config.yaml
norm: "rmsnorm"
norm_place: "pre"
bias: "none"
init: "normal"
init_std_o: 0.0
lr: 0.00207
decay_shape: "linear"
batch_tokens: [65536, 131072, 196608]
doc_mask: true
Each number is 128 + 32 x the weight over the matrix's rms, rounded and kept within 0 to 255. Layers, rows and columns count from 0. Numbers have three digits each.

# layer 3 attention output (transposed), 320x320, rms 0.0459, rows 291-319, columns 240-319
209130140126110145112127096137054101138096082029133108094087108079083121117116112161102106084108209182169165095120107250109005152093168118083150161054083122105048178122052154160152167110117067052180091145122078125172191097091185179140144133
099150088089140061124120113154172128124164086113075092135118122158117180094081118025137118124098109134125108144192050147123127134100142131195155120132068142117120155141146124103159133132131114145094105145104086157127148090132157054113144122
176168025105056134159182080177134180148016222109106058169163096085136114152126126141148165109140079128129128163221207031089068113107095117135092130172143133091092164111135114127143141188073170056117104131153173181118231131067065123173183165
142165127133140119192113113108077145128180136069087151093135100080135133164090177037154138161087137100119125131163056169109187118112115122094095109127079143087112137105179086087150126155243101111110139152125149140156164118212062154154139099
170182132165069171236136067111112170137150069173175101130155152118133096101102096099183130172139116136073090122172145160089153151133146114062159079074136119144128099134098119098154150135168120112112165127096060175182131149114157123209162107
052180127097132126195097152139114137161108171123097105073106194119152100127150084102140132096109046143115127111142139106102103125113140098106091089184174170124060142094155073095143111161086128134148105163105137147148151132165130166150075105
113167114069191187052148141115095091125147190154146095119139140130186063070128169178113180238127110147115144199119138180106148109113153116121116185120066145218092154107116108126138094161109153159099140087089204191086086089086108054184176159
098124139000166143133091125139116180086095198109158089145187121162167184106117160142166126125141185140159142112101171140187165127114070132100179151203114129186083050186074186061122149109088086121108068157123071161159173197151165210079184154
167124121126113157109072191074156154127180132148098098175106151136150099140222089115121117121146134151087105064104156088180141112107087119138214161155060162124107113103109153139129151080156084154118170066089167150145119141157123132136178070
130080087077192149181117123129085137126145195217179147136100179084177075162129111130103115196115163172135128096119006157165175115120111128152090060084103120113117128098203102115180138096083143174129162087135097178163119149159083061088101185
104110134156052155128111170071072109165118161174097137131153144072084103084117153120115187048137103155163082123048124099150120141203113128141127087116129142104103166159173077183116114150119147059123113205168157153120160134159178086160106143
104132180127094169129128219120124108160137178123180111086151143139172133120142111160121093235174145147142086102147149103081171093168124146066103119153047120168155127164162154138096113074119075118175073090111102083183115163147156071077086073
109128174147143175099167166180169146082153151083130124134107132130111143126155174121070183119123127201114132160171043092221081107161122111141163105164129127137120128072113117158139146168068126224186149151151136081168120126129082061109166144
155156195058106128227175168110129163115156113136122128102168146128094138113124137089163104068080121069133150112139140159159146100119172155134119150152144091127167110122069080156139114159066156122120135123124065137102124089083144045130125101
148209082123082140190083165121112109115110111148132134100150143106140045115180148113159164147105088176113126130196127172130117136097119126155122071110076118099136106106132131114142136112169107072161165134086154107038163152124202161055121153
183139132173143082169103098153087120084165144148119112136134182130097107098074151045182110086077135095138107148111101120119145091125167158116129157140107106088196053110111177063128086209131098164138093187141095066108106102148214084128121083
122122109144124174119128151112176077166127154140131126134126081099093150208087063195117130156081193038158105172120178114145135160126145094129120137104151122155166093097147174176159140075139133119109128106141189125121127120033216140071161122
116121139121096120124178111121101127110115149137096100122106129107085165117140191151186114138110086122152156163153076115099091111107177105139161148117128149116184101161118110133147166101107078116149177126115080123139099178123158118158101143
142108103172144082100123116110130128112120190149071139165142198102125102087139130158128142138113037107111077226131067134143130129139110177115116162085124141129108168085190105170130124124119130058113110155120068149165121147135101072118100106
115122254166151099154125128159096185124180127166188126111163101163090086163115199133140115120134128064122188138074106159080162148102170169098081129177145091141154097107087078155148151103139146106142108117138166097077033143162111144141094133
133119094084122172128117072159145094156101125057193074129078140098109166080080186071071130085179155075106128146116150079107070182096097153049182154107093145154111114152094144091111147111140140048118090036079042074098105135114109120073141148
165066170102158110204167180143155154136162173143102142120191125125136128111137113110182139149148118124121129116105096091084171194122148036130112138117125195118148174102127134130091116096127125137213117075166154144112126200089143094124130173
160231158081139206139149176180117170115129084104184201179168181163123117123118136149164112074106150076146120150156132114195185144149121190160083146129072099155112171151095091124127159158033159112179162143134215109137161108105117136153142102
158104136168039101152124122131107133079148123097097107147135113145105148131095101127178119123095160169189110102107081143117088108163107101127144048158106136130102139108075115087135121117068155152145109116146105105187155140086114058093191118
127194089103144118147139141104156161107147128095123150120119145067164119100169101109147131145094104195194111100084108134083094152154122047174099180113062143156180134152161148164118141116069089192109117126094146132148090185177137127141100158
184202132107081081112085163176120141138120116098028150157146095093169141092062165194142095146100065125139098127113125137153143121150089123136049221167136172178135136097140139177115119181117118126141130140120138117128130085135096100145191154
204133167105187180150158146184151113171182136075153214099111088184056117159160087087161133187175140118140115138216130140105183170145132129119158134097153065168117090107096107118149085101157069096191116160141134039128158140130076139154135158
064144159183130114030205147173140102110192129123109099132190148131135141167165148080128140185169138159078085123178071133124121085081105063131143067110127132154171134076160101114099106101053117115127127167148121064171141114162160155099089107
180069146157110127099139222187112096083164182185131154179133140150100061157120133167215112118110178120138098086081051156088027155122126102109112048125169138103150108128158112167118149140208122144129156140100107166164152098123131087099142128
# layer 3 attention value, 320x320, rms 0.0568, rows 292-319, columns 240-319
094137105097135075122143139152177143132147082117083116140130112130112160089106118028132121131120133121135094139189044135141115139099120141209152132123076142119132136139138121101137128134103116116101122169095093174138148091125145055135125128
185149068106081149183152058189119150164054205134131079178152069096181114169150139147156156129141101109106110136211210029109072115097146128122080166185143142097100121110105128098174155158087170051107109140161153194090188127100056105201172176
145141146152164121173123073131059134138176129075100131087131071096139133188084196044157152162100140104103140110142048171119181126119128135101095081135058111079100124124160104084148110124230125125130165176136142151144130133224065135151143109
171183126176066164234146037101093179122128094168167124097158164129108078126065090099194124181140104155070114122179176152084159133097141122036185046094142124147130094147109121093150139156146124096125170144102038179208122170115183124189162100
047174127080120137201130168151135137141115173135096127058103194125139119120138081111156131104112022159134135116123133124121096129116115070119110099181190169122081152090162101106131105157078133125158114142123134139136152142176115161129077091
139139111075169175054174146142104103126138187157163105130126145105185078072122161188107184220139084176130137218108108195118171115116106091114130186103038149211109162107118130125109093131106153159109136079092215186083083052065082069182184181
108090157015161140143102106138129170104102182138179083148163095172144203115111160171173131131131167148177153106091159150194161136120072130115155140203106109170095069178067148058100143124086112129120041171154084170149150208153165219087187179
156143124121129133110073215073158156118155141143070142169120148148120116136244092134093095124133160132108104033129166085160151113094096150134224171171050164142109124051104116127123130107151077123122179098098189126161119163163121108113176080
114111101063209148196109138142121134112128186188168142117097191122169093163133093127109112200109179167125118103145031173154187121112089108138072067085116120114118117119228116109172151126083163189151144057142118195180122139145068089096111163
094125136175012135128107180076070070145141181182102134135146147123086098085118147129110171076147114152142078105059102107154105164173139138132137109113127145129116137157141078177156126141138152046126123237182118160107157130170185067169094134
135116157127097167131140249132136111148136157122211135106153135132166127101148092160105083211157153128140069121147164103078196103164118102042102114141022142168176119155144171168113134099149067120156089103078106081178136178160138079085098097
103139167108151159100162159186174132098149176061117128133132141126127142116144170106080171102108142202108135161178035077216075111143127104117168105171129107121122118075109109185133159140058122229182115142140137105205113118099089059097145135
172172157058076112213161165099122157111138115113144136109146130121084166091086136083170123045097098087158181110134131159161130118124127132111101138121130117121168136112076099166140104134065141147106132123107061142106142080068150069103141107
166211085137115121194081154133104094128130099141156131124141122098155061114130143098159158131091104177111114109195121163130098132096137122170119039121055107119127109095106136092137125110174093063172158136082146079034164146150215141057094156
226141126200130093162121067161100133097123119155125094136107195129136119094078167013171099058071107100127109139092099138119156101126132129154114191121103094075184075148137167073103085154101115179160100184134119079096119097139226114136133085
133115122157128150102151174085163079142127144158154124133136077107133165185085044185096154141086234035140110193135142122142152158131148096107111139098136107151145084144151151171133154111128116117121160109130192144113126095035214167070143112
088118121106090140085143096105122119114109132108072122130085124112076159101135211162174109128112063117173163171145076101100073117106152113166168144114118168108184125137135106139140146116086069108123205129113096131122110198124160134170128134
140101131194166097116126108124140148127143178119092143161165184137124106109179134140124130139124080112089091213135028139130101131129173176096098163104133146150126125108150102150163159110126137044131105181108025153162106167153081050132052139
115130207170106101196120157170118199100139119140180139114154116121076086143083184157135122102119099063186201149083116145049170148111089162132085114126124148115184159106138113165109126124133162087134104096135198114106045121152099136110114143
096105090082126176128107075140184114145113120063162078158078141109080179103082171092041106083167155077120128152126169048124086161100081180032181182105100146136110125111109137090102161141128156000119080034061055083108083149110116097053139159
171094144056160112203146189145144171135156161137075122115179140111139107103120102113162140150124087099145140109135089111071196183123135037131115164130158199109134158141137117156110125122157135127212099086169168173094146204100142099140137168
154220140066138199133138186167109165131141097131225194156153167126135130101091110171178130077097156056139128141165136100192185135129117199128075158130042087162108144143108096118128148140050137116169158121140206117149145102104100159168105085
163116136155033102136135089153105136094146121080102096167149093125077142133089108137183127132100133163165113105114107166106114104138102101133147037160151145134101138122103137108131100135049151169146106102147110089174144130073119077094192128
118186106072172122151138139115161137112143113101105135117115129122190103122136128147138139147116080177181122097089116120097081145133115014193096188128044149149161123151169152178136130117078093204089103128123159131156059207192146095144118125
202166123121102098112115157200131109146139097113023124147133079146154110125098170201136116160122080085121114113081082152157123110138127134159066237205124119172130126146113134155135116150109120159164111150152130119099110076136100111179172159
192139155122175170152147168160162124123168141069155209109109094129045116130142046092143116186168101121168093144234180141083196155132067125112161115084134104145136139085135133118108086117155080087170121160137151045149167134127085175123137172
064151142187133119041180137173138077128175137110113103173186136121153161161173145063138133178164147173082105125182034124128110109100132081095140070115133153159153116070149089109134110110042117103135116182150087113166126111150167156106064098
181101142166098139100150213191131075100137196208145151191109132133097056150108139173200112090119151130167111092082054164084035156139098099110117055115171155098148129137174125182118123128191129143109180124104123156175131087134129102104158118
# layer 3 MLP up, 1280x320, rms 0.0597, rows 0-57, columns 240-319
169137086138129153152165091137144091130087107111134119133128144136134080124164120112183087136120065142154174109137034147158168150169125195127140079125084107125116151130125164111170107127172141070117147156161165137117102067133123114153158112
133051118091107123116071133121170111122099147114101050189142147097117105138167138122133164135079115150101104125139066081107076169158146137163179195156085095100170079127163127149089149046158146138137104147185151168081141154143155159081138149
084146078098129162108128137116173086165122151105113116157058192105197123120112139173190127078084192104150165147138059098174073138150104187159132108144118117063140076130111122077082102152120144114193123150148193156099162080145173148146157120
137162058091135059104186114106127123116101056132127110135133112121137131164117113133130169107132159140090126144100111111152141158118108129083114120120075109166164106107168130155138105108118130141176064157138142159130137092078099140203107125
134141119127109115153105074149120143154067144156160083121143157104069129159133123173169108093076104069147060105171121133077105186105169033126126147144155147090086078108127124094052094111140099131095128138169113068113099106185146093143140163
135147116157087089115036126067121133210113105150149105175121182104127177157142058113215117120107083139131144066178126102153094133113136135170111146156153120152096084113088149209203146141086152142168097107147156150131103160069102086188080140
081107093155122150170120128171156182152098136162129158193191166096139123088131049066188158127078074171162092150076115194159164143152119098123058117146077189156051117183145087070148120000177097127138132158072093169090145128117114157099142142
167146102188109106094161136155187136122078124133164118192155131097099159153148106111166144124106187102113163129115138109186148183121149095127124107118109078060087114153141142133124106110130121190114137122141148109117059134094076165123132143
173137109124084159140098127178077135181074123143137143127111104125064120174112163143126153119069136127121154183140132093075080117153082158084183130146076124175141093177126137184111140144119143098147138098055098145145060093114148138126137178
167139075094137142156092163128126159125043147111149105150145127105115116143123078161101182145116107102111147102169094177115143143131150123114140110118151167064120100130066163132131124119082154079170119095104164120158147080140091068142122153
105141108128098185154135103143083131163104148139188130188169151115143195143101151128110112125121097104143131095134117131108152163132156103095145096128155116149119098055113107097134126119169069135135165155118118109095097188157145111152137155
170112105140173122097148111102156071179154113172062129161138155135172171150063162110099131153107187160154144068154124110194065097185110170115119191095095160146100175123178134103120117114145181096100066167134134126161174168108151115192112177
067174135119073163124134116144133096161138089115123098140094124052087070137176163165194126088125149166164149165126118086115108135142119100095122141165076129181140083137161119111114185128118146078118076080140178136194166118065169101177142128
130136109128129152152168088132144109170111157102132071151123152121131138094122157130131139129146124105188083098104111163126144141115166171130123165151088100114177121147075130214150123133199131133222126155125154134098160126138120153129101127
100127057127147123105138132147155154133140107144150138208128133139096159133132124135139141097074189117119111140112163131122155092128125086127133105079153140095118089126106099180067140145126144126143107084191148105189152091124110112143106112
172137065127131173106107145101117128161113090099139133126129159133171170146188142153144116110086077120189138150115126168154098090131141096120142152137084065064129116130115128130073221082148116099141114145104070115123136143103111084148090159
090100090082146156136145148084147097154010127091110149171165154099181162151176087138141092119071152145114144079137112074160148130143122065095131088085122136080142097107121140122178149135106148100114045080090167146137148128167166112154066092
130133111184110108177130108103145121171121135161158073124130209127157124120097172161106154182118126094147086149167136177147189189151109161100066117142101132142119110137124145122107184095182142122120114157113116168178186113185086111125161193
095136110104059146156146118167145212105054154119102075169098192077145104137085155184126099149145089121134101154154134155108159078167073157116092129100140143159137160086122137086070149141117175102141146082155124145149118146114137123129142175
102135067123099120093121157058106188192106129120088091109075193124099196142101162166123111137043152085131153097152133139068154114147152053132099108129089098108107137133133123162137173162076165119130161130115151155184107126143094114066143172
097133152154131142092174193099121074128062076128158094112104167135099104116113184149133106165076140116092147148137127154100167158213126090103118155140116116111143103148100120114106192104130163142163140116134162154108143126142116152102107120
159108055146134130114104148154146178154046136118136127144111146137167131115077104136192132116162112080146150166169120135140126192166102131138104166083104095094129117061147130105086166109201128125152125139090103201140162170175167150119086117
128107129137134133132132067159159075157102114133092149132126095119061149081093076148149080118146104162139092187079143174143152183103089086134108200166141142102125124092127138152151114085120136123163089177138128154106127110115118107114130173
136090067130147154125109092120097154164110162119130107103108162168179127142116121212212184102063128135154144084106085138145112150212127160152169129170135072128125183099154148135023154106126097155089166141102139140161117217122158152075071087
177109115114125165113087101121132142185098133089082127137111102123089075126154080132148081132089116118101094135122093192108130147140093166198113130130125161160149146110144152088088182107145132139124099155151136111120149169149167108141089154
147141042112172102116113086079186171159124067111126120195145079147102132181131138107073147148145140091143090024154179114130123107247166109170147123129077130127059163138125067173148126128155190091168067115143155140093123106100069090130129189
142148103126110108062123151066147191126080127102147109121120171114088083130125098140137137105116174065134130128098103155149132148141133109131111187089100073179103162118174133089099144102150199143175118121155079141198115130120133102154128101
130133083147142053153102168133078114182106114157121112164177112082195109128123088108132128113120164124228135119113135104215053140127172139147084171110150139090118165117176129156130114099150147099191138139184129145153118117117166140117178181
090092096148137163157156151131108185114047097121114140139157100111170118107066093182174173090163128139170121176120127171186065141164122115164086152162155155070126077152124113149159122065153116120112124181137141244106173081109153091126112176
097134022091120160041136108102112159170078170131132087173140177080193142146172200089107141137077137131180101101121083064171208125171193096194157059130071110110139145155159139144060141013160165201196107145133162165172255137192085066164056153
126078076105078180175105143159112123172100153074133099145091140070126144123180131127133127157140156116186142119159111161072100165088066134157168144143171125074138065102127064095079151148090101087183163134135136164136163162124143179130049133
100137118156092106164200125162150080131136144107130087092111149127093199178166136081114109153081126130159170160198103134054158136150146093137104117140086122117084124164079127064125129096121180177117133216170102082160171109117137133101120155
132132126164123138100142100106185156170104095091109110184104100118099175121155142160105177118089194134146167131084125160162165133110128178189099116158136170140144198085074117059212068157117135153141111135098146123149175121170119206149131138
148200136156074110159089188132111114137046126117101078163185178119097179147147094160115144107113060202121142106196099097114140093133119099092148103146100082155151140202070150136071091136174099163146108075189101145155147145072101108159121123
098100076150117136067145100103151133120076149123151153170115132121130155115094134151182102122057110174133100168109090182170106125194114124190159170127164079113111140119115118182118113077153118055214099140118152153119127211093123186128142107
102148146121172096151086115109084175155125143097122074137120106074103192102105153074133115061096152142111097138124117105102132153216158109130123103190085149108129106135131061134112116087104099158113091146150146140142159091141130111163105232
112087093106101082058068142061161120178114117140121123114150129130168159084151165131140162151093088130093136126051127104139177088135143094183156130123090156142115119164166137097102137119149131023127057169144069130098145151131138066172138146
083106121054124133183081169144121135138104116146094120159109121121113161154145087120103102200149111192172123152137128102099096115139113114154133144085156094074038137149186150060168162115183136136144078149148104188119179142127143112118140131
144144072102133167131072086097163149161078163092089120103144133131128143139086105105144085128094218097062075218142134072175102094145127110148096110138106119150121141131124160131121143110182113117114190106121120193199127176145145091135110125
143103135190107166072144126056104074161104089121169140132155114160135137134126074165165115129176134116135079067187136078151146122122123112156152153180116163107167127155122097135100188091161144115126170140144128157193109104138151080200176184
153100066101123123152112122146077151146114124122132079157090124126124182125183150170120143125105166123136136153117130114119138187092102082128166122117138111156130144136070174091133099142151108167115118121128138150146155071141134129134104116
129101101174139181160114141175157093144073150179132157141101173160169113109119096137133139107108130070114146076129093130125115197116127090150118139145110129091116113124048116122122184103203145133153170154136118133154127175122087169112090153
120105125105157115046165116070067110208094124132108054121074152051185141096110187170159052168152111149090086066116135141154138105150150143120155147096130177205100136106111106083107154176174133102109175092125124147096149093113083165150148122
101140155144127136074145107097198162131072150137108127102133153102137069141148148129178106111143144110211092220149102101110172136119081093158131075182166109086083159136101098080072151141145170116148158122174128105164104050146136091163101083
131101094127111139053123102090145162155091116130158094107099157080206093131112092139168183189109132078139155138120131135094127130089112090128109147134119068159112169175164137123131128105153126125154091118140077122186127098161147120128152180
106153098217147110108104144106246150130097078082139166153132115138104137172144085121130176118067107105149094128189065120125107104098137102164103145179072146157116173125127117082129085113116091111090082190096128161122075123104107137150136150
095165103120107131138106101146189151184109126095176158183131150073123133117135067156099105113132122111138105151118120131182079142140123153128162132190134182105092121142118132161167138104201123166135119150151038142089134094185085130078130105
122170084134158150104139110109109173182108134096157140135163093103105062092141136090129164163125172148172153118129091099071113183123123201160123135097129152141098098140160118086047095134147155125164134095142142118140101088111152130120179214
105136113171136149163142160143088111100149113128146140086079079035107117135112144161070157131110160132120094154201094127150103139158081081126148182146065101169089140138124177136096135153122074139083093029123075140096148156139167158157171142
130098060153115093133169118115114061137117165127119110133125066140080170126155125123185078127108156087112105102156136157144176116129129150102156091073089099094103116159178140181147153058093140044151192165107154108119166090131065147087095160
137140077121116132178136134174159080127100122076143086155126165150137086175103122150198120124142143156106151113148097153181076087149128106099160153142102120088137171087115124103103134101150152093093132145156128125103124139147114157120111147
151159099104168115124137093074110147158125094146144146151182202115095099164153128159159147107166133202152152175130123097081137163190119142173141187125119122163131172116131112056138142136147144183091161096125084110109138143138083155109138101
086206148075132156148085146178116118185102115199097119105137150078077100182096169136131097090127150154110155142126162117194123113148058048118123099171074126112139129114137111187138154139112099135132144101106095195126103155162144177148107173
116104072121156101129148146165182111164106129123163134171140079124123135200099089166132135158117174116109151189067085091100130195197115107147109167145121111111090146162147167127140163126126181037104154215134180144199182066109138174116176140
069134091172086090134140140150197189125087064110139089208115113070093141094076131217150137114121109139073203133088140140134174168133120119123120133198125049153054082119056174141118145070143113113180085141086144148102132146126129084150152168
108074113083135083135160140101234173148073068205114126165155083137110161146080103152113190102130120104163077190125073153144146203140103114069082135166103176169123118182137093096115109095143122162126161170123102120078201138116180088098103184
061162114115135143181106120166131118121111157129145153224102117118104144185151157187148138186076068125126150148166103127129135106089174107150115133099115120104085108144059105184138144098133130155144123162064114151155126110135172129113094126
079099014176144114137121141191140147147159159137143173107204153113122160193155097173163130122116150148124106198157140156154048146107164131169139114121156055112122130180164100165130199112123146121113168181136131135165186148053150139121098139
# layer 3 MLP down (transposed), 1280x320, rms 0.0532, rows 0-57, columns 240-319
084157142162110095150110089122119078137149143116155117076140164141164122116162124140151082111070102172196136108132109121171152150069163109178130135111141156154159112114105146159166160136141099132124111171179141117107131186121123129136146064
175154106148160126131158133148087119160173102144151154112156130160158135088092089128110116185095097093162112132175200184143176093135136131120082093121117141185113105125109101115103154141122165092131141107098132104149109090169108145186125117
156156099102166076095172157164104144076168103180196110190140144184139105178158107076093156076120161111110081122138161099112102147165177167140073114159155114174172128119125113159099147082147114133151145111122101110189124142111159142093187142
156110127145067150124143118152171155109145094160091144132089130103185120169079123086229099112194181185144116125120151070141133132151179123109125147171147123120117079098099129106126168162092135124128136129179140156092081120118142094129124093
124139140164134155145113125110107096100162116144130137121150125153118126137105120140147062127140127138129092121131153050140145135144149175086161135131142198162143155125158139130161141137129149158175128092147131119086129165103138201109163100
121135153146131160105154116170090143173129132142043150149085070136104129163188105115181060130131135129084100174138114120160163154121086112095126120165103128151113143102105142121124098085097100126127190122133147141160160108165124117180111167
086117130075142085193119136157098111198112150059167103093144142147070137187079141082144165116139093154144156122070150132097144159120186095052123086122059162073097142140155093161051146129087128110133112155107167164068174120160140130116180142
100138118086165162112207062152092110104113155144138093052155139090164177112117068134163166120125121114142128140098147107087146133153108144151104112135109154099121196104103124114128084097130160146088131136121153196126128159092139150090073147
138106057150126177095112108123092126167155121141178063120163082151130154109100145152128128110052106092146161153131142134115127155109119148129134119114151158107099064126124089171124137168090204081138112136069097157114096121115168109068164121
109096124107136154153149142142126083138166114108187082096178139153129140124156047110140162120131127125097107087163107124132121107119130080122091157142122120114142146135086151143175145128108154119161140100063171070134120160092072137085187098
102120155167093062105058093107129091143150121149135087158075151127116179109134086118121084187162142088086098121158144143135149158066139128086131140161129124121124093133126113129059141093141120100089160117135072097113119107198141139138149103
091189155157076123103129131043163156142086176083058149143120118092079079159157120097140141136185172201094179078190132139182112112149147152098158131127144151192123168137128091119188142054086082135123098156140134110103161160120136153173148176
108130151167116045119120188150138164138085066106172115120125170160139177129080082173132126138106088117095106149101131162169160176139082145118164171115112185110076104113166120137100106069112213111146137093119119120121171140122103151123111147
150142152139130159131160152142109171128092178097110107165088172153098101111183159126088135140101207126147131082107160168154161110096120179124105140171029153148180085150084138136130136128176131117180169137065167095106122174119141095148113149
105149121133115122141091110107133114075187083163143112107115110159161182099106101118137151106147146157117136108109149124114135102095193183182103090160156127112177175122138093147171129144125139151119098103121138142094151125151141127156142145
136145125145146139091066121078156121083113139124144094130109106126169147091157140140151133116171114109158123113133068105116171118172154133100172119154112163151117136100109151118115141100103084160144070152144129112064111159146170154123097108
131151080093104125102140178114155159168139103127096149194161182096156164146119142114150146149178092134159114133147142150121177147084170131149110160170129098122119103124102081170116119080145140108140104092113099192077062126184144154133156121
087135199112186083145155124183179160113093106078141142084112156092163092124100111112158109217084083153100121133203116160111096173100122178096102138086177172120140137136056171121139161139091159136135117131151149209128108119104134109115157124
141145162119139137212147132134162179129153149098107125146121161151080166147176162111135100124120142134131093155139144175063141189109103078131132139124130174145143094146183131148087150126060102110090127083185140122156123166060110108131125115
109126137103130105153116136135114109114102089146096149119100122153120117136131111101145162116133147135157115104143058099126131131141177125094133115118159146120074143120146116118074111109127116111078066087151125108127155159161156172134127134
155081100101069132123111069096109101204161140092153129113074113160118172113139152157137097079189116112126146129112118133124161058116116196097151098100124098160093146118110072106091139104105148174139110081133104100100129159108114121134115085
103155165186119097114076092120136121142108110103100121131099095174092093156091151114150111125144148060126127139216110171174183114076117112133121153136120133118081142116148108121135087091119119135129173133126111105130084061191145175140105107
175162120151176124114127122113156141128145133130125106133176104151159158151116137120156155140149121146077127108163155165101142122167167123153143113150145063133129158110148110144129136123127044112134094118116165115093162103116131110104160131
115098166147131119147131158085114087123147166142126133125129107130151111122131092081159156127075102091132132155127132105083159105111139158135147067141086116145079115124132163188100102108119168119120145086109084141179126125146200093113091149
097140122183124073102139118155132105166141203139101113129152188104100149142117137149138138090134155129091172088147167082145139112147135104128168123104146132168152156115141080228125133183111137161173132134110146166154140158084127174114112123
113120128117089080138116096072114136159109136126154142121161109090155142136109125133159054174174137178107120108144177093120134163133128139086043052169154145130120113116121081100151130114209112132207091137135099147115064169104163186149157136
140123091130092070118101120132169150130056106139082152161114153170128161165128146117116139152149121147126135075140107143067196084103158109114137159170118160116111152122169169132128096087121090137133098090177215126132099132117144119142081175
166152079151061161068113123125127163104158147107102146116127080158144099105130139120097097143114139119082131103128119120087144161134144111132131110181131102093058101171097090129165148141070086134092120166157131159090097166159127114116094136
124130123116126107071108081136112108106079141180120160171079112183079195129163159117125137143214197098157151122140123181121140167143102184068152174115192103129127114150078117132178119025078149109096132100208124072034133159167148135120150144
140211082089076088130122119166182164102096184144073141108121090132124079135126123114136131119136124155172017130102175154165172165140134157137052114158173157100124143079124069111175095146143135137127044110154106091107062142130187163132112123
126168104114131130096126075076142109089108097139096104121136168125168162118109100150116149094124173162138090097147148121189092144105164139100084122151080168128095174132106171189146156053209159125115124128154123105146109113118142133116120037
138216110149105163130150141146142122150171125094136125112165122085087207106113136088122112137072192183138142092178157128083182179084172131123063123105134136150101080094093102096125099094072150186125102188165116131072072179173167122103116118
142162112149158110085146126061165180154122090105061123152139082163141179122158118158119110124124114196115097131098169139176128113142092160143119107103130146094130150074090086141180094073097156129126112112129139142170110138110114109104132114
183148133104120101129183107168112130172075115122066171166116132089133102131067096183144147113135092119121132180131186132148161099084111129135180136228103091094159137130132147153134135072126115173152134110185086162118123125119090089126100163
103152100113126112132139118116170097094147126113097150133188154123106141141163143123107109122131139132094147080105138180103155158169115096158137148166105060119134113091129078164145105135170175127110145128095183136107129125137158141069056125
133146116184098134145093119095161156103102154125181124126090074129155141103157149135110107134121180107153123103105132116158175094136116131123094133114166168133125182147113140132203147128170129128168084082122110112142126074150190133093154136
045171191114132188128154166113111098043154135170143182124043146103132145114141099178103136152131133059119108170163154138128110139116115209130166080091106091142088131102129170131179115149154151117123185092143125113121070136071075147156141158
118175076091116131130060135134072167089189156114111166163121124173110160132046103084199093107147191099076096111096208151145180143119136148128099127146103124084181066094167132136089156063138138094095174108078176104124105069099109146111140190
156120142165114119120083115085142069077118134127142174113129094142158123103107191041167100105114171117200197072144081134185155170072168148147099108156192060136085122134126139119095142107151133110104092149160189088115107086106136123159164080
078167112131098079125130077134129091098182204143131107156162176109108131083155153094120105170129196168120066171165145095053104191073205188078140074167103124119107140169113134127127130135147145129169138131093122147062144122105165134158101119
173113060103118173122153084130129186128128113107144093141126093131141153159154130128088117122133133166082149158106199106181151129087077118096195124090167239120153172032103154125133144137132157192067134149089090173128105142096139120133117166
100159126101128148098082159076118120129126125105146123129143095092089166191092121126125142135124163181117119176129084086152134083123102171138168110115127192134102161124184129133130135126102099155123125074098136148143197133084175113115128100
131140167108126148157097138179130120114164096104126097141125152122126109144214148164127144104153133107081190100109165098214143156137112172111178123136187118092151186113104130200113138201087150185085163089118125094114135142118113069169111088
140133158124059124126123112132145093148088127113158137091139090143106081125192160105123094073150157150093079118152093100111110141102092131110136165141175109093142131160118140084125103135139166072138164165108123152054136127147101135098175162
157133145113151046161159093148111167106134211147113141093109111133113106106138194098113170140171103122149157119126162154050169079144164130101145136145160136137075138144147100131133125112140138109102131079175127115194062129148143106121134160
115112194170146142081106113084168152125094101170091156102105096153208126070042136119134105133146055140121131179065157204106102119097087128155151109113095178102091147121166132173143087122121137077079140132104154132137067113206089168152132152
146164076121120135114131110155110130167105116129121150187132106102106148150172095156083140190105163087135129120151122169170091182115137151091141095170121192113072078120130113123151190155115124142104046126095032184103167120166083132095142078
176114059177128061129149103170073141180123117120106143167087137126157138114125107120092173137155069155133129158163138139137162127070093125096157166101098094160143135125124150082092160137101104078168165089103212055131144122113168120153111168
137154135133131099129138138152065129128109119124141170160121093150104120115124105087151109125129152162145077179171136149166104136130124086102121186146074104101135104106129179134124160121123148119076094110112100142108088092141108119186150141
152145118115104137144162136176145164099144147126109082104158134183164109112123120146123098153136180211054105138138131095124085119150138184111118122135141157142141206103119110125184172175125131117139112109122126103099125153124156098076162100
109110170091151117108105087174135129124089153105134112105123146124107107123086085104201128141106131121120131088133139162145182154147176113098113162151090129174087120076163098101127128108169145152074178098126110146166056145084135107142162142
085157091171153111098136087117122136165096096165120114189141196112110098136100128104137119144137109128149129152154122077162174140090120093096107165146132154140112124099124121137102166157175112199079168135128103103108094108165151072195111093
147113111100078082153084096128109068070152158180121135146072156148173172096121180195143118078062137095057102132138118104162124125134126131152150163067116157096129140133093180162109104149122116097091101173174100133108174100096211068145109150
046150091157049134158135112159085093153136118157081160122070069120215146143120135197131076146140143146144150112133123149076111129058139074110104083176149102122141130129111114125130145110115084101152120114077090142145117117115150140166147115
171183129178082172159160157100151133110130141127128101131104154140134107126107180039146095165148138192098104118178193116121143067121127145171104104186158146163146163131087138155141169138103149124122115101116190153122105136107173105090164100
100178188149137129142089210182177134094102160149057127074166139100168114116151169114069126122086131112199085125116116132181063121099165128123104119152158162140113149106165122113133140103099130153109070183180142131082093073138107177179120178
130138109139118101151079091135149159119152132122150079124092098106159086165094113145137155099111116142186046155158108140108098162158183157154101133147120129162121149159066091085181113111141078162198164199119122152160165143129155155058119145
121167156141145118111139096140111126117173173149120154131128110139207158085137211026135160070160139085119164090161123168117167097144148082117123111116150106140139115162135142143127134131153173168091123145196111096095139151228084110179146121